config = dict(
    n_layer=8,
    d_model=384,
    n_head=3,
    n_kv_head=1,
    head_dim=64,
    d_mlp=768,
    vocab_size=2048,
    activation='swiglu',
    norm='rmsnorm',
    norm_place='pre',
    norm_eps=1e-06,
    positions='rope',
    rope_base=2870.0,
    rope_fraction=1.0,
    qk_norm=False,
    attn_scale=0.125,
    bias='none',
    tie_embeddings=False,
    parallel_block=False,
    init='uniform',
    init_std_qkv=0.0235,
    init_std_o=0.00829,
    init_std_up=0.0235,
    init_std_down=0.00415,
    init_out_by_depth=True,
    optimizer='adamw',
    lr=0.000952,
    beta1=0.9,
    beta2=0.95,
    weight_decay=0.28,
    lr_head=0.0057,
    grad_clip=1.0,
    warmup_steps=293,
    schedule='wsd',
    decay_fraction=0.745,
    decay_shape='linear',
    final_lr_fraction=0.1,
    batch_tokens=65536,
    seq_len=2048,
    doc_mask=True,
    train_tokens=247400000,
    steps=3776,
    dataset='wikipedia_en',
)
Each number is 500 + 40 x the weight over its row's rms, rounded and kept within 0 to 999. Layers, rows and columns count from 0. Numbers have three digits each. The size before them is the row's rms in percent of the matrix's.

# layer 4 MLP gate, 768x384, rms 0.0372, rows 48-84, columns 128-255
107:528487507469511556470564540463416483472483484542563521530571508571522470545521515549473516456491516542538494494479556414532501463384428465560446451500459542458504523530453463568496547474561534488457448551438526482575492514415505454497519545482555510440496502465504536496460478500493520545498485568526490577525481489521546455466534541433529524542546532457557476579530517500466486459480
114:533521484507382466515523500479482507519496443463528594430463508507478520479554500473465503577460405508475510474422450531514504469477472455515514503469560513521525488472471521537521473454461521536501430451550590522478451507493474483529558585475518455457539519452555503458453413483440468510465436478461479503535445547486437470551512457560408500475521467457538527474432541517504520488461
097:482460455504496503574518546493466432491502483517491517438508414544461511470448551448440538451492489515488416430437453511510460496438529518514506422475433503528536548538511539463560511487536540487465495564550392526528468590473509502521544559491551488518520462471535536506446534454471462538571565532593450476472428510522504516504517484546496573482447476594512487510480530486480542421494
104:494502536471501455537491493484499453535497427466476553583540487520517566533469544474508461562484480490485548400435533436446459462459551552566453460521473503514461577530525464523496482459467512593538452524532558546502453555455495493480584590531547440482532481455462501458481490492462506503492400538490493544514515497494500531507579447497522515477458486478485527503502489543433525515509
104:529483485500491445446570499481465482544490474530481521500581444518524551497513441481506477494475545476501471557427482472452514553521464515465490540455471482510499536480508485438464548496485500507591544492461487496493441512507461502538520415500558570552502529457479510453506371537507491466505569562449546549540540487540580515513505452556523519471443545521496482463417539498517464545493
109:492533582548512503477526501422511473459459526428551519483442517490497497521522491547526519512451443505523539565523450493537453550445489461486496514567546549541520500449546553489440426444581514505509434438538503495440473452503535473507468460496538440503521590455525464521450502504506472499506476543490540539550495426580491491453540523498459557483521540399545596504491513514519513494472
099:529522557535529481463559449488490528488563531537511499507522488440495519548588519474438485504494468577498436429504533491477460535494528565462416455483523470514523542516531438535540522446526488521489473520494534431559550485445509519519474490564481569567494508477449447502447529467526534532510472522530451513486508557515473498490516441504544493552506431477536478494460546465438495416442
097:414481504476608491510530505531446462478504536550481552551573420468534500539479493532469523490490487509533497553455542517457502496454487544540440480484487529427445543499519534570514493558629472488402535503481452429478505507477538506491498550464459525488449536513504547452541480465502525476490571492536457563454577460491464475543440494499517561529519463586512514521540487468528448453444
110:500540465539558520487495486534496458526566489518483471523533504495574547553557467550510485512525475609481503546527388477559507586495520470515505517477514460511553519504573516514549501561525519516394514533501497479500469463545466458518536523490477455430515489472542568492424412552534544565455556549486483456480529500441453509506432474475537490528466497567490502526509507501435532484575
095:585515506496513491487494506469502525494497461501497594520479445530499495465545531508504480462501427471549464488433478469487531525455467518529505519464491389522543509456509418431467492525535551502487541536482521512495525492464403468531551525491571512578535491500473527379523538437439424540424623523532531487497522500516470508495497433452503513453509494544497406555531526495529507431519
098:460476527508489435450532455543406470498582514527452514487595505449485502481506459532478547514503540570496412521463503522503508524558469538478508501504550509497516457545467449506482440541482439513486479489429465499520509572483599454479526473578521546446513538496452510502491513455386535504465479462448432519537567488504429456499521464512485532495523518523470554514514465568519433446464
105:484561516535522494489525493507475547522479539483460495497515517510550445539533535544523502508566500512459507622472491495582544513475486514477481527517466565500477514469566504483496526543448475501507436497458540454536439482403561556451576486546499524476506489483507442508493480558509540507470476476495480465564472518556537487474456496504498501581558573513527561518481556511479497519397
092:488527475514486476480509411476522477503424475513609468453476466519576492541493489540522480537467467412482467401566560532496461509517441515458499480539474505446466525520532558447472471447493449503488502522530453544559516553504542519442445444445444489511551456559511507535459520382458434529483578512443498500438496440519474494532545532487491483480557487515526557535430582484442459439453
098:509556508502477471512409524443502526493538559504478472511480521507519432489554462513558482475483467546473561519499516474426479569493457451469447502476501487521488458456532467533495529432507535473458475554468508507445491497476509497545392547459532474518468504453534493508473505454543528501466517519556512549460472543431567521485528472478512467417532465476482547490531544431448538431448
109:545528505581531585504541551533529478467531515475553478415543382545523481523506558561487505365446400496478527552512431484441489502503548526548528493570498482508517486478542466507547454458561492523500448464511573491456462480491501499515491534506558498455522515482580502458473560492527527553497527505462484517514474459529485505458511465530557483465526545517571534470504488508480483422455
089:508435423521500522537511445549495504506523509503544589473463497506504538506437414497464533441501515569525555544492517482510475512489473581485445472518469504449515506534575492463422523572530476472504464570559456458477537520541497457458587559531435498450541522479534509470539491536474458378511480552474536542491583467486384507537544512547518545486517506534473535488496500533493487483507
090:525590472504513459542521531476508505506471470485527505493408496548448453528509462498481514453486522480546486453492483515416496528540532506503517499489486550468474528495471502467502494550516543506529423480466435459466579514441454488574462483537559545531478536507592463514446484579443480475540522533421535439519478428481521496512526518459496493554461464425545478477577469485474543497528
100:525523495481468477545431479510530525484500557499507556576548521496493440519576460604512546382491522494472459525564582513500497560500492431486467468434592482555554469553423514461474429471563479429463514589518490466465510481515485486457458453563478550484504486498609533446500478512523506516499516468480500498537532466411480545459474518524516508555465507475518474493466580433521571466514
089:457504479529488494539495514504467501527460457516491478536536557547521417484480455605570532557470410554481526526504498485538498543478498468480504499502510524429487544514584489589541479532506514459459415534516509429517491560576498441465506461547524500437451551492467506527436503517537549476446510484485544488473534451469477497519479497475510473496571533495494528487528523483462477597506
094:485575502521519529537510509546557440473507434529513450509526446535530529485523508507485504450499464505536494560478510525456491522389503523595514480486492506460501508568488465575529425512493505531536524468478569601505512552528448558523563473428533499473542480531475530500514503476482489534443471491456517517526471477472458519511567544522527494510469523472474496408564528496511511468433
101:479599537565457514534558444526500506523514456508523521468511471526538473510488467503578541452495462527426529479486510489521530509514536582516505530434534483568511518568490480470494505461494481493486460520482552578545459523467457494478553513523541497533474526481533437507498458473471506489535421496498506462589486579585523512490500493490551508537476512498515530470519561485577510454503
113:484522438455485430482528559451536505536502507485460494480522502515544489528494510529539487486509514488536449530479480480556538487448477478527489578454561507391526535447558413509445447392527548480479508494479554475547465550445417457443431514486508521444520567508484466522462462544519431510477419522450601579487528468533523497471551451518495536540498439432512470420530575530520520554471
095:485513476540534453447583525477475480468514488509466511510590437528504508511539543488525505504438422532441518468522498526532435451557501462478472464413461481573533525477485478498509485470455542509490496504481522540472520433455548533536483539410502466563447490495486461455550443463410465511504487516508573493554535515442497500452490521503460438523521571502458515533452490449572519427454
088:460478471500443531482484476571476517488514503519532494524553524478486518461480458523531547482531547459501571557467484460504526489444550518526526502439436475524601529542493527487449543455511495503511505600519534470466455528478557515402483481523578482508453473506482497507504472512520412452557493474488547484517553509571540491501585486519506570549518550493551529554464470527527435494468
105:513498577475566470464539418479520399530546464479499422469533536525523529481450487579512509551459495522462430536481446515468512520481545545517464498515547516441512465510542503446535573495463471463520579496511485522493478485491533524407567485552481465500472563454464492416508532534526441492458531534499483484522528482527499484502545566469443488445561531524477483530497562532414479525478
107:537529519526553564484573432514566485413449444479581421518495537488554509490460554481510408539516509522438495471483418545459560471507485474461460519498569500514518541554577452574584514506473488440461524529563498574525526523423501520470563503441401487516574486498455478485581482506535561488454551520546478434469500511440518511495453469462466534528522553457525466491522545461444512486494
093:506552572493500483497496466520492487477477473561495529530504509412512529426504527435555516492451582541426522481488508566567470476527565539557477535497510516575586445505436502505467492457468505532451472476566481540546484465544507447492539458535529491513455472542564428539441566442442556474490569483571413436518441533508513527553520524506405509537492546540553497468477480482484544473514
098:420489521468511540497539467530471471402544497478610490552527511536469522426457468455474492551446484512559524520500508446478550553460524556510503478574458524507545570494474518516472505543528562508530519471517517537514505536426545500423502523505545500453549454436448479487485486449525459476521496558550578539587466474523472501483575497512538514523467508566564498479511499530433498541483
098:536468487474485503481481509502539527419543394538489512594511473534473492537476574489515467497436494484570403440486482509448524436483410508502496486570420435476523489461523486497517495443442483505477477459472471449526471497466463477533472505454471517565557490530444475464471497498493512566519531498480471480428573519540482490539568543486494483549543515500474452477518529517507525504470
104:566494508495538515550462474481516477511514498453514503455510458512551474516500586571518506487423518476458515443557476539465451504465454513524500489523470446512549513558540503472551512470507567553483547572504520546551510504527426407536469485480541529462542453475572550530509526401460539508443555511450469487499503509444443523518589451466426494531518566517531489544500550468513569480503
108:509528482560500587452517503503521525498582480547485541543480524549462472520505498503519510475446513455526529462485576486507510543481471387534486496557550514587533504450457549497474477520537509471458524556541515493484540521509531459440521546515575488504525523450501531481496497471539472508504521499513519448541469456465503494483510465515416512569472531557454500514494540496464491468477
085:522496467496441488544412496571541494493560464551498467476537511465552427467432496550545498500485564491422541522510453567542484508467513562479527458533531454541493475525479476492479543493543546536521455478512521550485485495537489533549537456543505453483459478594474528540450502494500502487454452509562497477473503550448481557519433468449473470525523504433463482497533537449440500480485
103:487469521529534527463523520438571487616563551520486506453481534510544492443569555534473484511458440541514484539551451538448470515535515490542526489449596480546457481565504533470507490459505500527466480482509507473528447540486474456442478460494541504445469548498541555517490417456470522552452529512504559556602497440572496504528530504517493553505446473480485514533454468539476573507461
107:479486487521506493441514481564494521555513534497482585521515482481459520502512519555545586498567466558448569497383538521489571457445500515542518422487456480423451484513494505499510528472511476463479499477517542466526550475440513517486469451516490484493466560512464387523529482540499426561494485536473401499481518524511508472473486532554517436490491487470522491448543485483553447471422
102:469529517522507472545489490510494484445454494516462457491513503479467442563540548467410533542492497540475468596449463475493491548431437495412466427487532605508513496484551502479470405514479478519566463517411454501527490509508578538491523459469544520472500600482462479528493435516460609478451509534470478485463538506492546477496477439491524454598434516550525477494585546514511453512508
102:468445451467553484508516493498519470451445485492550483539436491492516495443479488535489471477533494497468468488443482546486531567513485502484478503497403467392504511522457561478498477492477472483476429538553545563524495517462505471485483432459515544543490490467556581526477478478535478509500514490487521531476534446555540481528509523466524512516475573573550498476565448525512493533514
103:506493512475491479508486479504482556462503464507532450405491451456480512441512495570517473538544538504535516509560460512478503623472495493525519552487499524487532497478514527547560435616436471403513546480501492573490493517468541562489476492595505504495495464431551476491532455520501565441596412495500467457498498452581562473538486520507483529510470514486504590456557533528512488513457
# layer 4 MLP up, 768x384, rms 0.038, rows 48-83, columns 128-255
104:575485560509446558521529477599479485538520497532536564491510508440560502472462541493554497510549471537513518534506459524483572485478550511490493495503542463535524476532491463519420438494438484456530435494469449471509512523517543501479472424518551548515484498545566466509532520461443510522482547506519427418509534477493504537570484543492460498543462526517461526513508532495499428461522
112:472505527542435510555541455461475513563496432566527522535517529555535523527497452477484511513467510585536513508396473530439489539454472491529513495500515435507468456515546535435469499514589496521485497431537523529517515566543477496526442501545516500426469556506519554546556541565455434525557502441515478552553518507492467520565564571482458500519484512432450496507485551478500421463487
098:482527544560485456511485488569454462476544548422562474453565506439459563475476521530467464408499456545506510531522501520509505508499582534516569505489513503527564498461430468464457438458474510458505522569482476561529573434444571510484499514533459482476510482484484467458500432466524524515477483514562474437492556436563482413454471451515473559479493544537458528557478485504471451530560
102:556499428533510523522513419468514453526488510538521430472431504476527521509420520473458450461502472576516419563486512560486505527517544483480548448548548508512495491543498520477520476470436543450471487414449488537589481572569506485496502523473505533474527460503525524568493491446423582535543582466537461490487436479469498532516463510491483542473484512452510560557522476543478510500524
109:505561470516523532553512515504547484512411490504493510455463515537554503475523497443464542492455528541467447460463508492426544499506521475499548489429507460505520479518499492498437482492539453519507440460488590544499438487481429467555487471516524473499473501479552561450482436452475477498451544538543496509543500482610477476506534512511471522435521501520532458479540406485564511488459
111:526504468539498537499449491438519509449506493426491551506451496505437528513466484509510500468541429545527515516488416534482561469504482503476540555432559467537451505475558516501452485576462525510520467424517504522504460493511452445586426468444526518537556473527527495486530525535438572469468411463499447540495497464476490528525493571500455550532505460546478475503533509587482512453465
109:520448540464514517506549523510490477545590462560555459509564525521422489496519455526390480538500538482524522520463516511447489502528555555507514485450548506545492499558486421469536484481528518557469479550508565444553530478533433484549568488569488501556478512470513482495537504486570518492593466528493508550494542543513480494499526468442554487440449465431568457484463522503470497457536
096:471513434510514524498493482434421487481580496530478503499475421525539494565557508425451551464593514480561437507496515512429508557477497509530504565512469446434538581503504511447503491538522466479505560488459473528526524559457486517560518483512471535499533481501586467510563519491564448527516543539565531488509448536550462459508531420551463518429489536515499458517545532518485473559466
109:447494473542529487497499507522416496465477455468470473502560486501488534511416561478458531535522482598498573443507558504438504496473483499551514473531433524504502540425565523581564517508533498462475468503547528504511525563475548543455487561495524486444527543473450497457497450532560498467433531503524511564464491440503536474478542523471568504509511532500549527498561422538471513459468
107:449520538518555462518513500572496470547479526546521499543574567521491444508543494498478525513517552500500484532509564529516534468561511476515490488517476456475497463513458584475496601487517474502467516498448438480396506446476534524498460528540459472614463530562474500459498492530502385472430459470440521584475561519439494512494488482516460472520517485509526445473504496520477497463542
098:528553497505552444567476497510475531505491567481539445531553490479476534535514505484471468464511495475545535498519498473519480517498469501561449447545521470626500443506460523535481486528514439467462496520489589516484509529532495552529550494515543485477489509468495573521474472469490564506521531511510469472521523448523500538442533522434484470421402541567582520512522484479546469467434
111:522502511492477499553557477465545605504493478539494478546467462475526507530563481435535522482517482520538465530480461431518574449498482517426503463494459451533449560507493526467428540488431454512506489524525495479524491496530540582479509475531445576486534485492529436457470487484495421501497491491493408490429526467594559554519412530548489473538510569565615445476461565436496431497498
092:486499516485477547466519423530521552496467492492509459538536447464471534513509486436566431530543550522462486528541509536527437488552525539569475463569509572524485525518567454577541501525501539517495504579482529473480526486481469526527544470533459565479523466509447439472530532527529598486512456559485494420492495564473503537587443495538481509555480531578570495500544507524518496484472
102:550475479512390529367458493411572576567456528469490533465476467447538526541520496533511461524552475497520527475465478475510513514509495480485533546490545467467553575435538487474398479478472504446448470445469481568513548546529494449535468451486502560496544498538475492516509550489406463508477521483469488500496517522456475525562525467577461508516496442531451484502493550511518469491500
108:435477487503502456465523556412516443524446435510548502527447586504466503463568465484587554553459500557500528477491561496477419433566515405531519555488497455465529447509424492463458555486517415592449524524521475532489511461505468493528540448456448549536465473490399466546564539501587526515555481463452500529570548497504508481587595521428523452571563476463481521526536533589543509544528
090:555451484496615524428531501419479517459567492489569466517543478539503453549548473535466479497485494488565546515474530539480537505517513412516494507453493500457503521433501454518532455506524401538408413476509539497540517537513416438570510568482459529500463453470496471471539516553577529495551478534470460545533488511483555472498519492478500526463500431464468542553508498422473565474523
096:465463555522501576559506504527553540559538493587496508459521489504510500463417477504515559493536555582498476456494531514539519494463441469515504501488561470460463380487537444487481477475458483524482545440528510498468501455621467479515478529433584473473447496516462580486494481468475528497506484544517449516470534512454488482491508472562561517446484518507554535471515519529528477509487
097:516487509474504485497442507509557477432534518485459534544522502481525522491521491557561529498523499492470496449524537525427435524559517482466474517457463536503479495455445500511525452486565565524441510587483506525476438523557483424467493469450552542431483538446580491447532552543528489519511502456442483510539495448435544514498512547537551470507468513531457537543512539514575462490564
092:501470512522528448569490472521547481536480570474529480499534464530555495435543477478491422528552424527500450491481493468598483448460502543471515499484563496433504542553552574555481503490472520505490492524480471495582539510483543449486461470498471482438522559497447508553481534394522520522543560487533465453621526452524485479525498428504496526526557559570573488463464502560493491513459
092:503550512473489496526462509499501513433475531540502521481537382535443551523520450397479509479574508559477533458503538481525502491462454508549590494498522448543469521451550509472448516527428497446484411434466548495530452533490535480531439467469544498598500493480525508444441507434413506477520467504509492533495432520552439476467479538513560545499527424546519506473560420516467429511428
097:459522467563485559483586461526442556483569466439476562495515567494497473519505505518499460446497526557463413580535488437587569516541487479421471505482526475547519495509403538440525514456449521511510493459509477483515517442507535489437529596483510497507488549545599492461549507483507498496487502535454527421570557485528417499529453462516456557493524525541522521557492508509461467543488
110:507463471526462461408509542527525501426484557475523501490426444521495516498516493552475488488582513487453547562474528502364489518454457504490536531537434451462455567520470518507438520529481501532524577480434499544532522519479452464492479521476497540465490504504545568497587588536434533559550459444478515531446440517488490490532499460477546464517496428521482563524562509545531514485508
093:452483487548484436445501496568491488498438514408629549446611533443533534512489541518513461506457479533571499512517463461476522460478521517439581453553487528497491427507436541429473483440486466468451425441550462491501430501471583512484454459458472512478464490442479456495506483506496529460491517499505464452476468441524532485565515517547452496556531517573503513567529496443554493458442
088:514443520474513469518446558529557482470527527510486524415466467435472477451509499479468465438485464468442480576426494562520436511498495520549460506508507566472453496494503465481483478475506464422483426522538521488529497555574513471498516486574473436426485485407476488509498523521508509490500475480535509515493554524444508441449578566470480496409540465445466568463486505459499541508477
106:483493480546598566561462548498491495519464591510540572526549437522547536523486466425485479458498524536548568464503570527497509499543549504448505470523387441470491565468533450477469521551526497606473463506499560482491555495530439448577480524501518478477491467456533499592596564476500516496502486496543520500437472462475517522519521520484559526498471535512538522499518453506510550499486
109:488519474464471515479453538507536561449556503526595495493531496457467544532513517512458405549491428514479516478549554473522508545436502478454541540541511486381573452493485451476479504573507443420482409441454486507473464482527521534458548480522428449538485478522478527530536461468479494511476471526490530551435562422507513479476529538499483478542456489508563572490532512530452462496470
096:435481577489505472549453538491511480472513533494551549480602451517517519493499417466528492503542519460405481526500587438567538518568528566537500584543531565471498465532443435478467517548531555504492566562481551499551497471506535513464486449564529519479520468478477478447585549491503473484492481425561554535541488503526586511582483535510465468496479546560563529495474467509451507399546
112:508497560526520542553481487480497494499486546550469466465547466502501492554562505538516535479571518552480486472494473624457473490495441479506451531440516455485456409516496446488542452494543429555484546534431565500525482480560514497543522500535508508472513532538514545430511474474500582549489572473521445486457519526505489396477462429510439440484471492483475506451495509430553526492464
099:527494488567514474521460463462498468487496545498489474546517520521485342536542463547465522449484488493509492548473490545529476500476520511533522624514513543545538473531460493525519513472572430452508559530487554538469530460460509532552475512513497419524479535470502547513544499503470492477529449470486488480510471445526486485486534530434528493454517458477438526496470483444479478526539
105:440497516529506456500528504540461497455447520561467475546534531580485536395513444532459545532479514556522578493463583541441480541499516591533529466485515439538478465456469522441481485462466507434456532497454544504502480492519473558547455421547520511494473494537529515461537471458481513542490480431511540532528502536473521493522457498524503543548491573473551583472539477486508447536466
105:508463445451490469499477460475545548496504481522538504543427445485463472490525501444514485491435508519558510456534484510465486540585460473491578508534544491480447472506538506391467394522545497531508502494496437517558406512533475426506482472479536525475576460559533540489456574490496511556483462473471458547487422513440467496539474471535421534603486573457455469495512577588453520481579
085:537527503441532494502493482512493524471461482492500529544483531506501474498489500536573512544495489501473501518453505541547452528508479532526552549491490518537540487492552493546517495550495459451572456506556537474519485465475440509469509422579487487482525536432537436498408536511410497506391494541510468454509479541604489493525410478477414568538547512496594561456501523542477544487479
100:543508483574506473544545538513432573523510483459436580482499516438529565529549481477537511494494423520543485450520548534531482497416485501487532538516495497495536510509472482526476518489449482442515532500528534449501540497500530575530474461466446529494568478498507441523451488517447451394457501589496467463479441508571537586552443501505488501541544519497494506458508545548526422565499
100:517480459417482472463479530590433490461498518510493501501507445490478530442516538551385493448501509517539474477454530524434531474448435504586509458491500494471483571510444535521461503439496508480475428459503493475513511527458489550418440496539494471461462533490509460522473420535472465470522498553564478523480480540522541435531515561532547525501456465429479511488495437470499514526439
103:534540563548495597462531455526562537531539511453510488529460462489526496385516455513491506486563518563482531476464457563460484457496527591554451476494501420534491465489520463532528473557530467536475551469496451514526505448480439505527537466532476505548496415529458471552587560451527496518518535501528450509489500516533493499536522556466566450443490520573552483517494508399458515452573
101:523470538502561550471504460548444449472520540456503558489505498472545628470564520481573514498519488507418480605489476483571475490492552533538527520519459422492528509467512561461483417473537553503548477490503528510486529441536451503518560527561512447495508536441488505514412545487439559487457572501501431400492496542621475495535469477445520473506422543536522488532474454486459521428553
# layer 4 MLP down (transposed), 768x384, rms 0.0341, rows 48-83, columns 128-255
104:506520441508568520463510492529510464528461525443489440570513474515542538537451487510534521564526531494552447494541475560512490496487517512573463434502471533481508506451498575469474527586592549554458494564501500499544553501469519455408478544412531445502448562538464445598515472501466458450469512507459468519507440495504519480481512528490522504527498487482570453479508537439474471468509
108:456539463506512529511488471504406443436459502503589575496510518445534512526568573450454469440507544519542496487475567461484500483587512416481504555477493462616538545492453424468476516573524417507540501471569481526485429467453451442519540532489466505513451489505472505493502500509547493472474499577509592514504492495421469546485558490440438481483457462516558491563480473501507444455498
099:492563513478602507429500576505540496448438520526470577455488494500514531535472504474508441539457506465493504437439490533522582553520427498524437565486548470567498507558556424379512541539575481589495551515576492492492526534490483494456514519558568486527487480510452488537399623505511550456513485512487567467485477475482503500477534523465455556506543497506513488525544512536470503491474
103:501543555497518568470488498567456564511526506488555510497565576514492434501530543475514494502562442448539449463518546488513458516511571501491452508517458546473546498512537490535512482531475489556538433495560447477499510460511450470561468487527482487589468511517475466436569504436522449523507467534495492475503524512524463437477506580640545497604499469580554536538515403443530464534476
111:517521465508513499496492531504490469450506550571480561535582409448453542560474442489485470495512439599533523474525599487600490510552491551511452543521533531508447521496485380501511511561499559460522520475502452489540514506467460518476544575506457524545492522452500466514491500522460554519513527542530534521495440477454508537490523572502498504455405512509460481458450546545502496493541
108:513528472500581439552549505451503565495461529506574600491534481488503495507524465443543557497489524494463424437485513441526540622468540485498436495496515480536464454470452467484483510484434449489515490417435445534466449537471504504533470502460500486474478468541574520452505442486552468457497553498512527370541534439422450495521544558450475540470528532529488470490418530530490438443469
107:581472386491532521468492452524494524515402499509486447446508464607473468423455540485437510495475462508502543557545488491461517413436521458525532457469472452465481496530530589466484502554486492477577507505511491492494534569538422520516515509517601551451520490531555521597500495510500458532567414530507516529451554449542498471493486598534519470435442519472498512487456454463482557486537
098:491498549486502464507545538567507544483475555583521551477494458493535529487547510483483562586468464493598531496540438496570511467592491498484419513533493529507568498513475532569478545554520524547459453512532507419544492491486512541513484486479557535445463425429440531527473490457520546457504450478514473527550508560440497483500479477504464489537507558483407501519508478446484518443474
107:533508534522502481485536577542488436509505566484498501460514497523491477475467512514535482554497495472510504521428433472428541564496549458512555483501533555437497478496573480538533543479501462470398496599485514571514549470454525500559504504471522465474509573535436559545468517486446521528481553456447486431499482512499537520519510463563480569528545465440403545464403502493436485495538
106:453471542431507514418432501564418550514571504537534530486503524471534493440583550418496544555505472379500518576501488498472474428507490547464572502507490454504474448518505499489553477548522518548514483484526409546522542521568472527549554514455474515467482533511494503514532566529477536539545479560526471446399508581491522448542459518487543500497456543501509522497492444450479487480513
100:514468483476478554551565503477521487440527455523435500420485525530513474453504518485502485503554481521469532464517451579505479488515478472490542482473553469433498530525527427498581456569516487495494532440478438469549461550517542409522412541484505414482507463523500465495433515528553438518516475499530438460495514496525482442439515501547516560535532482507462561528502447482458436471585
108:518529521388570496492441560481563562418610557489515477538550501586488424473519476503462485528479490441492519517476507477450463501456445439566440480536498439463582442506486454448532508471394475504432459521508517507496521504513463533533521529538527529512481537484578558483427504519483486453542477498546491456521521573508461516480526495503467525466563463487478478529489511621518504443474
090:495454528476517438510493529520513524528535574515467531548459497476521552486525516493426537449506559495409533502525438493460468479490483475479573467481539430521508435515458527494461469451575517464498506498532599441434521500475515477494576536510482494482427473581480477429458464510429472528431503478443532458499487504491487455474546542473404594477487512492509454522502489562502605566504
101:506456541522561493523593496515557513542415506541465540513523466529524461435494489485544467517560570536497507494570410497454501472506483544465488475494476441485584516491461512477530523525511542561434489494450521440481458489496537522493498471504586502506461526503559562559489467443533562533443508501446435448488568449480517490444585500503523511463573473485495512556545510498539470440523
104:477468549482474533547545527504581458475484521507576509483516535510460462416537536522423479453521533572440453514443486464514484436489460556557442398466577510497462531460556450455559550445492465486499508537527524471498521482490508545420575503512487489485512591516508463570459523471486505604552476569507543533465479465523484513484498555565567475514493461457471470469505531502469535417479
088:470532503436494539555494559480513490525540516460562505582493523508589457502530504421502495579536549451491491432469508504528426526445456565473472510518474467505492484480481509443480515458533571491502480485497516454532521502441454543515494504466454526449521503525509483439394421448570481514478574462509576510449546460560565461492511406459471465522547476500429448511445507515542486502595
097:429536544482482541518463532528538544528523486493460453489447514499490516432506483503538562509401571461520546526513510555476481489487436412442499523508539454504538494534473557559487470449453533554552457484471559446464479478562436502501512417477450510481582484512558473504488560439579516571460491386476524481470431491554458481433518468434527438523479520493458392482532548554526539532489
097:518478525485495504472552409466562501484484505527436470406480490566521537464449487517487484477504503530364468537488475516570441557435498489570463512494521502452551533479491505441515422502529477412479469480501515549503528520480597498471521538524503552500518428531444455494474460475412509560516499458473492481515534457591550567593429476587497557407524482540501528446495466454497551500461
095:497526507475441511443528508555500479569481501535486464468518483443504501503467478540483489467572451509483456557502443485595554633487515530531481588488479511480472450476504447568541561507506438445510531448432491382542449553494483483551528559499539450480472530498498475555617417544436446469538447523500425427517456511556426574529546422553551529515512519515497548469532455508452407512498
094:436418508561513482509444443471570531520491550461516582516508540544493558526567516512445496499523482507492477490546524434546551525559567507538527435506501491529450494519489538583452469500484498470519540555544475424534533542400467615505444473553426530474504479500557537494508499565474474536529513478447595484518538505509497507481537582500536501559438440479504561531486548532552536440533
104:513534491468542465559541523494507467424468496476486509481533534460581517480536494538466534593460487492462496512528502562422464512485583484542507492570460550540521535488472477499535497539511521552499489531559438506493479565565440442583490443467507522484485444488544486524530484514497456567541429518508553557505469437492444491486475477523601468546499516489592492510556504510564493493528
106:522474495441506544504478447521534497490501565592492479516421509543553506552503453464490508482510532534423481546485519496495524608495437548522498448494531515542549496499564529469496544473398521538384554559481498455496481537504566443481598547487543511501463498564500518470413427440522498498534520530472451452505547539478509474566474501441519527471502525476505440443486536482500478500454
097:459479555516503595461513448518610466472510555558533519467490445513507503532480546519524490456536435511458531408483440497455524470461508541557484466537546441466451479560547533548468455489465480544567474563540530457479493505478515498508563503450459543530482495522479536508454512477505543499466563538526472530517409438511455504443493482436470427460512491441502507483569481400495474510518
088:413549440472486519512465417499482483501506500471472517467484528469484514470537512519517495550482532464480529554573547440533462549517548569464527518514494539458516473512547512486476434498526564512543535455479462562520478495462507581411571543565478503505535486542445518484456505524497559504539492416533539551475478517565519553477492435525491506471405541506518505516497493493473527527552
105:461463489519523583461502522562489460481495493548522509478584491524521440561548540515415447475497474517481403556490504502525510498487550459513455487499492498537499523508507561488507542451488473425476550412433497468490455465522529523499487638524467460582540560571518503529517506515484440425477513513514549518471552553494459542463582507479515507481495462501501475490475501476516460492452
107:564513465589495499524508496498504523460443494440512544529517490482464493469537544486490515532409491518470511439600480488447425474412528472523509497528496465516437502546532486550566521400518555508497528489524552498543420433539488451527505515494520446473534499517484517490488574550575521527579503509464517521510448494505569518444477476461528533558429545399549600549505485423574501494504
098:477514468463483503496451483525482550534516579460517484522531530505508559442514502506411407458437543461561441488551454459502468532539436431454499473487500431532455504444516515509519489574571520531560525478511556466545465417477502475446483480515509485456508544493516492555531473525626490514436507564543510574489541409505492473546507518536517477505548478494437483524469519502552538497498
099:431531441493507518473505470536445453483550548405505453550573540507446534439469505478463505537460503501610491519510509447469487555521496570438462484551461560520489537442507529517499445496477537463518538512469531502480499510516521491403490511523497472445525477477504457468470507483482449446564439501547564634535519526521509483436563478458497479444460524591523473529517506496512482518459
099:476505579466479490434468481558515512493519423534460528533489502472475532521574468504527500459428512490480422558486516477455544469494433476454383510574469435579506535507413456459483550507495530581544539493473471527531492500514553572411504459500524511477493523523493499524529520561502523442504471448501421443497582568530445500503588473501519534493498480470527491557528559437508538456451
109:558589435501560551461497465437520484492559532476495505457504519455473520433415502514495492524477511503475516549452446538507595541553461465565528490521516483568602542459463545472482532411529477512492553432504464583512489519474500495479500511516533485428538516506555499520501555536496506510553448591522475496434482467431451522507474516443545540558521496594509477591513451528508495531480
105:493502499495577484525417564526534459536463536493463509521453477532492499515479432404430527520480477439452522454478530485482482483512506495576493417473490511442495489461464464503452518470549566480531520436427521562575455549460422529480543529443515520527439442485575454467478546531459461516477483518438495488484489435455505536549531522455529546440474509536510445482458457442442515493524
087:426505518519445481570494477545492487514548538457567445473566480466526540461512589494470526505581564455461507461493485416502524433489463505391491500539556481454498459509506520447501534536478568543475478500453469504573500490510500479584495537479489510571460459539457625458566492442539447474486523555465587476494478433505529501557541438478499463557440497428455381523501534532501516512525
103:533517499523475536440452487441540424532464490476498514418442480464430487561412519521476473470607485583469445467521517495517524451558483466453518496515523552462487495509494500455515478561450509532400528466564455504556514501514531485581520418511463455536549511547511491490491485455512570597437548488465435461478586511408479506486472549501476513512498420595508508463487496516466479548482
104:578468492543553527562510458431517476496530454562503462518419509492546405509462458578566548538433391545432543554515486501500528528537467555486554578398556515524520501500532555486534449525548495573485534515490499532547557511496552409525513491528498527511525505543484449478483491488507460520417538543498471512455560556436496470512475387457441491416566486465515485543593477439552506531541
100:492433542499562511525534545576457486487572458463453507491463521488479525517513616563538578460509530522547505549451490539505485517480509537418418521549592558490525459486466473515507447488572496499488474524468457494482557490505526496531526511500513503432534503459489505491452546557463522508454499464517485525546446529474482545425467485477535532528479498496416506466599490502461488458538
104:464509517510503443535547569517548455524492536446512464464538553525472541461458508538507388487453501467498548454481502548483498390385505448516478532569581524463531480580486528472505506553490488497465543530460498500508498493559508538499430494495565503485407465513561512565504470437541441498537519533434539628468548465491505474563493586523494480516549500553488563544480437509438512420512